Each number is 128 + 24 x the weight over its row's rms, rounded and kept within 0 to 255. Layers, rows and columns count from 0. Numbers have three digits each. The size before them is the row's rms in percent of the matrix's.

# layer 13 MLP down, 64x256, rms 0.192, rows 0-63, columns 128-255
094:121116143119127085104154127160158141164123141154127121145135104125123168144101181161087150094104120121085098108115166145137139108132130113155141118130133114105135090136156091152131156093091141138100136093139130118089158138114110160110119133113157153114133129100124175145125141116157091102139123121191097129138114133115170098144110153134154116141116117121134145071132109109121093097138
099:119111128133113082128121141130177117114098132122124126128129147117152077103152133144094163124148086143096107162134133136150130149137078103183117134108133137126140162145101134159119142111112169113117158168152140109136089112109106159145124134155143164129118088195121133147120157111124136151110136146080133154156125142162116060151105135097182168105144102135119139139108140138128119144128
089:105134120148102121081120133107138134142145129118143140128121133094142127139147072160123103154175060174114135131148117109149127132111139107149135113117125101098096124128142116115146123116135139115146123157125132128128163093151101126069123139124087109129137108133101111104153152138140156141126166137088085136137147214111124148084140137141151183133151128139099123097163140142106070139111
115:145117128218089140125146121114086132110115115159076147076169126136126137110105150143126108113138114092162140140131082048134097153121128147102176151068146141128149143105102159104145121109160115167103136144114122128139132152140115121122120150088169098136089142133150148163126141144122136143097127117140141121093112123111119135116136125142140129146126101086168137114102140176109103179124
092:153155127123106167114083113131118135124123141124158124138091103121130136094110112155089118167162108145100160128095135105140140154146145108151120060118114086127127105114113132128087125127140188129171161126100145140138142087132074171167141151148137142072128113060082106125103162160104146153136159129128154138145119172104160149085153096153138119165130159104093110141112111109071153141145
094:165148123144081161100152132149105182130093112139092163136134140118118096124107165111170160113110132126124138151157127186159169114104156150156154131143079106110107147118151151137170156164077132138118067154141096146148143139119099151085161097147087124125139113106125128153131128161113102169115119128143124073154124103105143105137123104136106169153146180111136129103144122136113119131143
086:089134161093130111165102113114143104120149151163137121059149102106145131112167107157131122122196168168114116111148139101139118123127116124079116094141131133135095168121154141130117149146104127153145133138111134112127157119116151143096122116108106101101126076117140134136144162119114103087182074106132092118166135140102150093155101150108121121112132113098049105140149120160080082127157
102:106136164097078140107162090110124137172139162129140172085115135146108124138133168121143125118157106139088118175111086141123107096140142135135146087172119121105134106098122076114097128095119135141119122140087102118153154122113156078081113142089121141159088105141128111109157137135156174100115119150106130137094136162133150113082087103132142138145110124176158186114118157173142118114165
104:174141085173110135106135132150127136101124134135099161134154147091117119151081111137087106154119127111118103131115117158157176148124147119121138097100139126152125136133165168135137133146139124106140132131161128131097168117152145109126138125184162150143131124113134135115132101108092120149095131106105114124141141142114120128171129071152145136137120125175131093081127141109106124144090
097:123148091165177145138117121144110085149139115182088137112072102134112149147124136147137114096091132075114151103108129171151145154101125140134119122134128118097108110147157116136102175082123088100113161139157112115110126091103117097156077106143139093095144122112105080117143116107121138115116148116127107155112146126128123082159145117139140120119093138113101091104099157131130151130145
089:148094123123084073173102138137113170108144098146101078107126114142123132136134116146128128170112120101165134163085108137125131141150152135162146103164105115136150127128128168114096134145148150122128134138133069122111137147119168140135056131157132137143105139135152132104110116115122094146134177151167158126154103119089137124138161093083103151097140109109103097098123157134092119137095
095:115134100157116099134123118088113100113145116088069126111102142082103124138124176131146145184146178152096146104137122099093114094158138147120153157159122159109100123138155133150115125150087169114108112110095090097114143092092129169110108087137105128144170128195132141124157103158151107137118098107137101108148101099118100122122150125122118129126119104132148159142123135171149090115128
090:094126111137106108152129110118126172113127093129126140098161148117127124160102158122133129176156110158139090129125133113123130116115110110088103164114116127109123150152111148129140131145132069179089144157083171161126142142132102100097150172096107109096094145103140141100125159140137151118125105092116178140141098132129126120121106140104144117128125096152134135157128171092182155111126
152:102140130100106109118161101118126153106134173146114133133152163152121121107143153132151172125124098148146135128140136126152139129108147163132124132129113186069145075145140149157142093135116149143127130138154132163114148142125131163141166121121105141116100106127148147118123126144147097165091111101112132127182156113121108134112177128134097127174158112137153115128168140136147101156115
101:073179132141109110120163143094100135131149161133154127115099145152115164116139132106116137086115152083121124114088122136145155152103095145081083152141079134083128117140130126103151106115115115101116132123148109098147119094162110145137147144092139105085129089121126147147131169128146128107092125110134132105108100129137156135166085144121114141104103097112106137138154140107128106100121
100:108131150176105127114117151107124119153167125106137090127160098147090109147094145123159128105146116146142173153108146137141130164193076143095141123127125114111118163139095078111127151124165137140136153086107146084102119157137148126107176131168142115108113134155113105110119130113135121152135118105140094126126124118117145134142129148119137105086167173143142108130204099126132107149117
092:127123156129161153140141114091148171109097110099136077175132128142077140124136120117163133133089115151114144137097146142139135108125157122164130146089124132140130118111069180082111140112155146121108126121150073132099108136104089107132134116142097152136158146148129153121099130078137154139141130156164093101146105124147114127131169070144124146105104125105103116134072164135176124140128
098:152100183135085163136124121109134142109112141135118167113139122112115121115144168206117147159171152114083122164134125159099130102145158104115151111097152151136115139146113156130100122143109146145132124130114141081074151121146112146103169151126074114184122104098121160171105158100114125140102103176114087086127131107137112081110091116168129116110146104102141151112154142130143153127193
101:133130141111150142144113131156083095113107116116106117147120130125124134156151136105110148083121142139118211124117144121082119090099162128145119121136099137126168132152140159104157124086155135156152151155144172174123124108112167082107106097143136132100164118157107111094143104093148138152102121115125126089152081133109121142086126149116105109106163111105139120105095122192101145135160
100:144090136147137142130097125111153134098121146114107138124137145069114136172170129139170135130104130126127140081136145138110123049143129184180161092069126122163116148168120138167154141151101131139136111105082148096142093155118151083152122163072142118114119122143160121116113158103128132135127105105149119156146120120131161134172126126121114151169171090150136135123111117142142085113170
088:187109160087135134183113140116154088152116132147121127133119067129136153136132148166152105131135143119100082136111078132147127144109124105126120152173154139121128084142092124137167144144208118128130093151150092152119104127136112096137135145096115131116145106105104093195065063169130176146132122093150111114128131126149125141134139094142143124095141107130127111083109104118133110145123
094:164144154107092116120115203119154080164146151157089137152114114187137058135121113139056128132087100136127117113119107056103117120135106125125144138111129106151136175144074145087139099102142154154116145115135109135147152152159120127131140131109112118139124179148125113084124090114142137106122120099112120144129152114145140128135153110169170108140107129139138171135093100127133107134103
104:146121133148103156113145115150134102138133151151130128094150068101154121128118164096150143084159131127100119110129127162099092156130130093142168094076075130123115100122132127133141102124172102182160116137128156115152152140128161123121111094168165154105113111133146148171147107122152114124154117089100166088173095117103145147160117127108140121144102122167185156128134104129098117167124
144:111134097129103122108114105174118064128102136113095140143145160139194149076153156096118126174131114093133126088162137150164133136128131127152161112071149151127121120131167169123115139120112140130128126157129132128138115127161131148141127101132172144143099089105109106148148114143105095096146110102087154136148098154137170126125114175127112177118095077155116140109121091136154112138132
103:095131128124168091131093130161106138150104150108075181106122149111107108139141090116147139133156114134118133094124122097087154118123139131118146112120129118146146141085131094110118101120108132158073114111117157141103097119153124138135131138113176142098178094097113115100159114085132144137143166169108118094131127139106133120089139128099121106124109142113119160129121087136126181152120
097:118118118144081116133109168089130163135123135141149161150117108141169101110152131101132119131116097116144142159086056155128104120176155157149115136149129132111156113157126131130121092151140144103102125139162113094118144113068133141141116157171077141139071128139167123155166163109132108145158110111167160145109109095116137101129115172103118128141148156168139190109158154094136119106088
104:137081125103144144150119164126156149157089146159152114146138149138116117108117118127128123131102140163109110097137160136159149151118140135125139166126109166133120171162148135118151132113166136160103115095104162130116137124132135123145167137159095134126152168117151169116151087110109110137119130160155143131145135112144159139128116113145128105152126105132134137105126164145096118073140
092:116134189148159142129109128154083132128129135125124127121144156152109126115119114127110112155150140109142140112142145112109138138122097093061132136102079137159143136119159148155184129107156118155088117138105141113144091131124092159155190083106158098089121147157108136144162097120133110136128142156133131135083136130122111124153091113129144115156131121143159161141122134124144117109116
086:110099119094149146082134160128151114138109133104085115147190130109126172136140137096139136104121125130110156104113093135146107131091119118148111181129121108131156089130087127142103105139108089160153156075124100112109124107138102115144139161118105107102099097101146116110132142086116162150120127111177110102165156145145142129133180139116114082145114155126109134115173108135104147133124
101:118172136089144168135081123102148160146139154145140136121132102107095118134139115136150132134121135160144144116106140138083129099135157146120101114153164086128112111112150124146171150116137107095153144127127124113107124161108109162084143148089113084136100127121119104153059122116167091120154076117074120168102100131130133099121134126144082158117088115082151139118161139105182132155108
098:089167098085156120106151131118128140126146080107119147157119141158127130120136173162106141148141129135134123124184128147123121129121144163087148087124086079136150130141155116137069096137145134148111152155089115190159121176102127157131119104103139151134150138122134078178117107165113116154154133097130115133103110140201140165125106133098150154123160122135169165094124130134161164139111
093:153111099120150179125088123107108126137131112081145116125154158105120174143116116159119147110163138116168106130169152155138116135092097100097160138120151125076113136133133136120104134123107135141101130158123150132159130193092139142107110084138081129101118106113134170091105121119148105103091084158148115112128135121093107105098122113149119090105178118138163145125112169144140125093101
097:124136119163095140168126132179168135132081146174150154115099101102107141124113111102142156104154118099170156160112131122122111105119105078125126136164096125132142135158096155115139108103154132163132153110115102166084157139127137157143091130141130108118103065130121112109155144186154098130142108123091120117112135094080138115110138136110064100166159136137104119152132135117135121134156
090:127179166099138101138120134115137109111115094139153107122169140190108124123119120127108108133140146117107162140136164114138175136099172136107142115125131117148162134113115117139156173106102099156159116133120171136146128122119138147125103189098109121126125126144123151073098121104129153131106146102128117105121156134130135129125131185095121096114122105171122147147120109133120157117143
090:114134116173134136126081116096126166199113165150160126111123144118132155118093170126179097151169120132183143119117119140145103140078123149134137086107137162180134120063106132158129147131116141151134130113138130154127108104135161178170137157109112121146116140120123147187124176121138147123158133134126171154125124130082153100142141132083141132134121151159121100099133076151168114120105
109:126100102126124115115117100129160107158155185108143172166132112101178114091165133148110103097140123110144125146124156127099109124173115149115118104091167137114133171115136101140119166144088151118148122169110129110133141121125121086140147117143105105124162104149106156190135146184147115142160168112149161150154118147120082107130135202164107132103128095122125134123149147105117096117139
097:116121103128133124151119137152152121184098167093119150137107126119098142118154143120125157115117101104124125101133134145177135158152097133149104130144131157132141114131168091148127087116104178124114085117152155141160134125121106144151138167161108164180130135117095112114134158093165101140163165167165139105151132081139145129073115157120128120169113109130141138155147112125109148088139
099:128111134131127122085107097115098162119095090122132081144125100173150143126133123142174151102138182075106157140099120099126074117131126116164144099082144152164120166130131097124119128178123124158157122155096139126139182112103142168084132132115157172163100133159085084144135103126140128131148101137097149124151091138137163126125146153120137112127132112126062140165119147111107097122119
093:148109152093123175158118107134125113127141127130117121076116115171131128128133152120089164120156082117138166118135127179120129109099115155100127138136122131124138130110149139123107108139152179101137075135135119157164132145096108146099151118109127138134139120125067140160082120110128136116121117173146112128119114110136131121129129157100101097141146130139114141143121119134158124162136
094:137126088122130163100124111105151126126118097113137119072121113139089109060130141132130139140153128128097140159130104174156139134103104080138129109117122118154105135113158111175100150086124105125156166103122126139137150193110138133137117097136119099171131068145132106139092167089134137111144091096172131106106119141136150132105139116094137147156162143142117153116169082159116135127110
107:097091127141111140123116168178081113126090116176145141164109078120090118174118128094131165130146142104180157111122103132121198175142108140118105095133139135119084096153153119106121139113145138097141120092145170169107140136106145103146136141130142107081110132112153143138134149134114098095131148178136149076119135138129175054131144119139115133155117154123138132143111123108127119108132
099:157166162108133121139158119157114105129111144093129156129129117079142112118140138092131166173140106143084073118101087172135113145117096155110099108119143101125159165113180126170110098150122130098160128099139121142110177125176109119143110131132123102123143136132124128137120117104135163083134128125129149105125113116142156115160105145096134094139131083130146077134178109070148114138119
108:143133129077152147142098151098143122117192156075172144111153141131105162149124116148143123107123103137152139136141194077148129075148148141095128162128102138116146154122159181154157148089133163147151149117134168130100167138116146131153126140129134121138116105140118137129081096154095156152162129124118121146160081140116168162096157166181108107075114127147112154138139101117136129140116
099:111141135100129141156127157160110159103187116139106142124071154153127177114142147104138158141156127088142131147158135129104118115130117108169064145122104106114121138121090149146119161139099133141105107150187129100168151172071108134140150100127106175071187107198156115124137143153149114157134140112140109102154088113130130116140144139157154129180135129114132149133121103145094115137120
089:126135124099141136144112122116105122105127175097155136136126162138116141126086147124156158185147182113174161099138173121132107141083164110131144102126154138144140139114137131126146157130151126126115132138123123130144130147085130085137110116070168133170125122107155116114150115145151113145104143166116111152123101160106162108160114124170127092108131168178145134180127108145117125129133
091:148107109144122118138156113128143122079168154091128181111136139141120104135090108165150144150159114106153107113130159128103155158169115114109113118124077132138172151175095122105117133130093149134149113129134111142141150130133145109091168091144101110126145189118155112115133137170097118124131103160159147088147138139100129171119085145120139127128145137112124121191144128128164105108144
100:128136117159160099120157135131166144132120103130121165140100169169090138126119119149128085191107138156132101117121138117145146139122108153136178103162119111170141159102104116152129191118099162152109116076139164128112164127136105145107113179138126172113174132137148142120139131139149139142112158151122128090138131111096196155142141132109074102137100141109111138107108133127179071122163
102:122114153166143127142119092125163127114146111113129135136099109140153136134110115116139100155168147094117139172076114144122135107110089100096088183117145128101145067098106120170140123115168135126136108156168145127153166137093116141141131099131123142143122103132146148124120098158148128092170133208163164107135124129100104133128167139118133129089145123117122097115128154157113130134077
095:158146171126102098123125151096130144102123145130129104122121148122137108124115089144150089131134124138113149127085113115111173099153147145091116152111138183143135143123139088100112100116147158138100123138142150139126128141124137134143104122159099103124140135151137133126176092142110155130134087139108113150123107092170089136207093109145126149138138139095096136134148106123131180160069
101:128102137148078141129107111131133106097129105065146135148126123154119117123120116132150094122125141149131137162134129137150116172143165143123167122148170159108160162100128127120134110093129106165114137099094118161158147126146190117144142151095154108144112099128109120096098142107117147104130128151183158131119116194181095117180128151142130092128124149118115146109138143136142119141146
103:071159132136093123074100083116126131104113100113120106127138148141108106127096181157142105116151133181130141151144114116113127131135136093102141135108116149105123130103149158155106131129125171135125127140143126138103119121085099140126143123125116084148089134128092155106099134127132159135067114106136143114171135147137143140150140133168156123127101142083101137124153153138181118095155
100:142150181100117131127155102132143157116147160102102162102111119107114129146127083120125117125133144110121135138130142082104106101113138079113103139098180164149117095111111122101075110117096114135108158134137137149129094158108115105127127126123119124137100127098194126171077108108167101097129127101127148122146137091147151182097183126132089126100111151091133125123121133077106077140112
100:140079125128130080077131133120144115134107116122129135149149161144105150160160124124078129110103145126108117160097111137091132127159105148132129093140151121069143140134129087145164157153157165127177081125122129150087167127170145122144109095112159153090139142100117113111144117137144129129141146187130172112132121162100096139120082091110132125162142110074110103136130139115150116129092
103:120117090157110117111091144160106131125154124104139150155086112156149125157153111095146131137147143085143143125136142107128116139117107123105160125084126139160123160150122129123141128140164101117140146134159116154142125112099135131083097124103145125127158132100099082133128101130138080140076072130135073147119128094136102126117114137181084148061133141155133171118059117118168114178128
094:118126122109119125141141154174146124146141152102143080089120087143126158103107125114073085125153168102135122098096134105136113103142110113119138139169101157124133092081138140140150096089112095129167118089133150124188113106135109117120131163145123155156141150170107145152135104131129135100139160139113196118134079103158133125155152090115107147144122166124126108141123150142101129165126
096:076160150132143144153149137072111165162129158166126119061142118116111132115095099126132147078181131138105148113107125084102138088135149181151137152094146094128145140104189110137134121132111138149118160160106127085112119105158092117120100100110147095132109184151122130156122113129089140096094161076128140167112125146128117128152106115102112111140092127141129122129152123145125125110158
100:091168166101114121135156087112104110078170158136125098115140184098113148118147114188129140124093156148104138083139143124138121135131158137113126177124134117123146097095156094116105101143130135133151104155127162164158153106126106134087143154133150128150145151090157104094120102102175111135132163113129126152120147117103133122121105073150096159143146113134160132171086141057142110072120
107:144166151135128149166108087130136103098177172107127149141135124148153069129121150155150092092085142144096170128144177079152135149100155132162106099105083152154118124111099111167165162118115142113183138147130108134101137124131111135107121121087117089118172136128121151106081111090131106147132143103103127142122115064123170117124155132140134143131104130164112132133134135134109158123158
094:124118123077143108085107135144116109167131151140115120091131146136125124141128087128123128134095123109136125111147134155119200157119109148159117153121148131120103158141124129196124141096136140145136086091149087119088174117097177100180124104156092147159144114121082130106121085109168103133083156132151120151165160126119119116122120121120117142113140192131138084140145113071147148097111
101:074144170141147121108153122128138105092133130125153109166098086105151143122157101134161118139125108113138132130130129142183106108136076130125100128078130137087097119145161117132163192130108156101201145112133128132151116108139103131143119073113120139134161112113078140152091082109116135161136097126114173104107126131131099144160145114117107166126146106119110112098152136137140132112153
102:150149104169164105128114108151117137146101136135132097126123155116101071143127132131108107122116102077122113086145120148132127111095092091116094104121108108173146127183147112115113168129140131115105160119129106107151077151147140105144121144114140171148175124122116140156118157112105180127103166134159163119145120140167124101148126115137130138160095092147111150109158126099126145103122
102:152144153146150093132144121146161141105097118102183108111103145124113099109138114138114095126139116123085104128139152129165082143124148125137114130131110139132152142122074123101121139125155167164135094184101162166180125104123123100105161099144135146082142142154144184139129125168127125109105117126085160121082126092108094156141091164146145103157124094155160134136107139134124097151147
107:129123131127149137098110117136116143083120110106065084150140111153103140141152121164108108133117108108124122150130129136116148154163107112122147102140152117146062123186101165139109107089160102085152101138151101133131150131126130101128121110136128134123103112119155152106160114143170088137122147136119142086137114115108117077127132095110093151090130146153133074149110083120160141116108
102:108125149131119145131072105108072141132132111115109139127128098133114142167149129137125132118130131118162170157128162141095109100127124112099132129158129170109055097139154121076176141082160145112119168126167153110112122118153133149080118087129152113146140134159143138102088103132132077113139139127098154134105115062132097121117136140195125134126147100116139096132144100124177079149104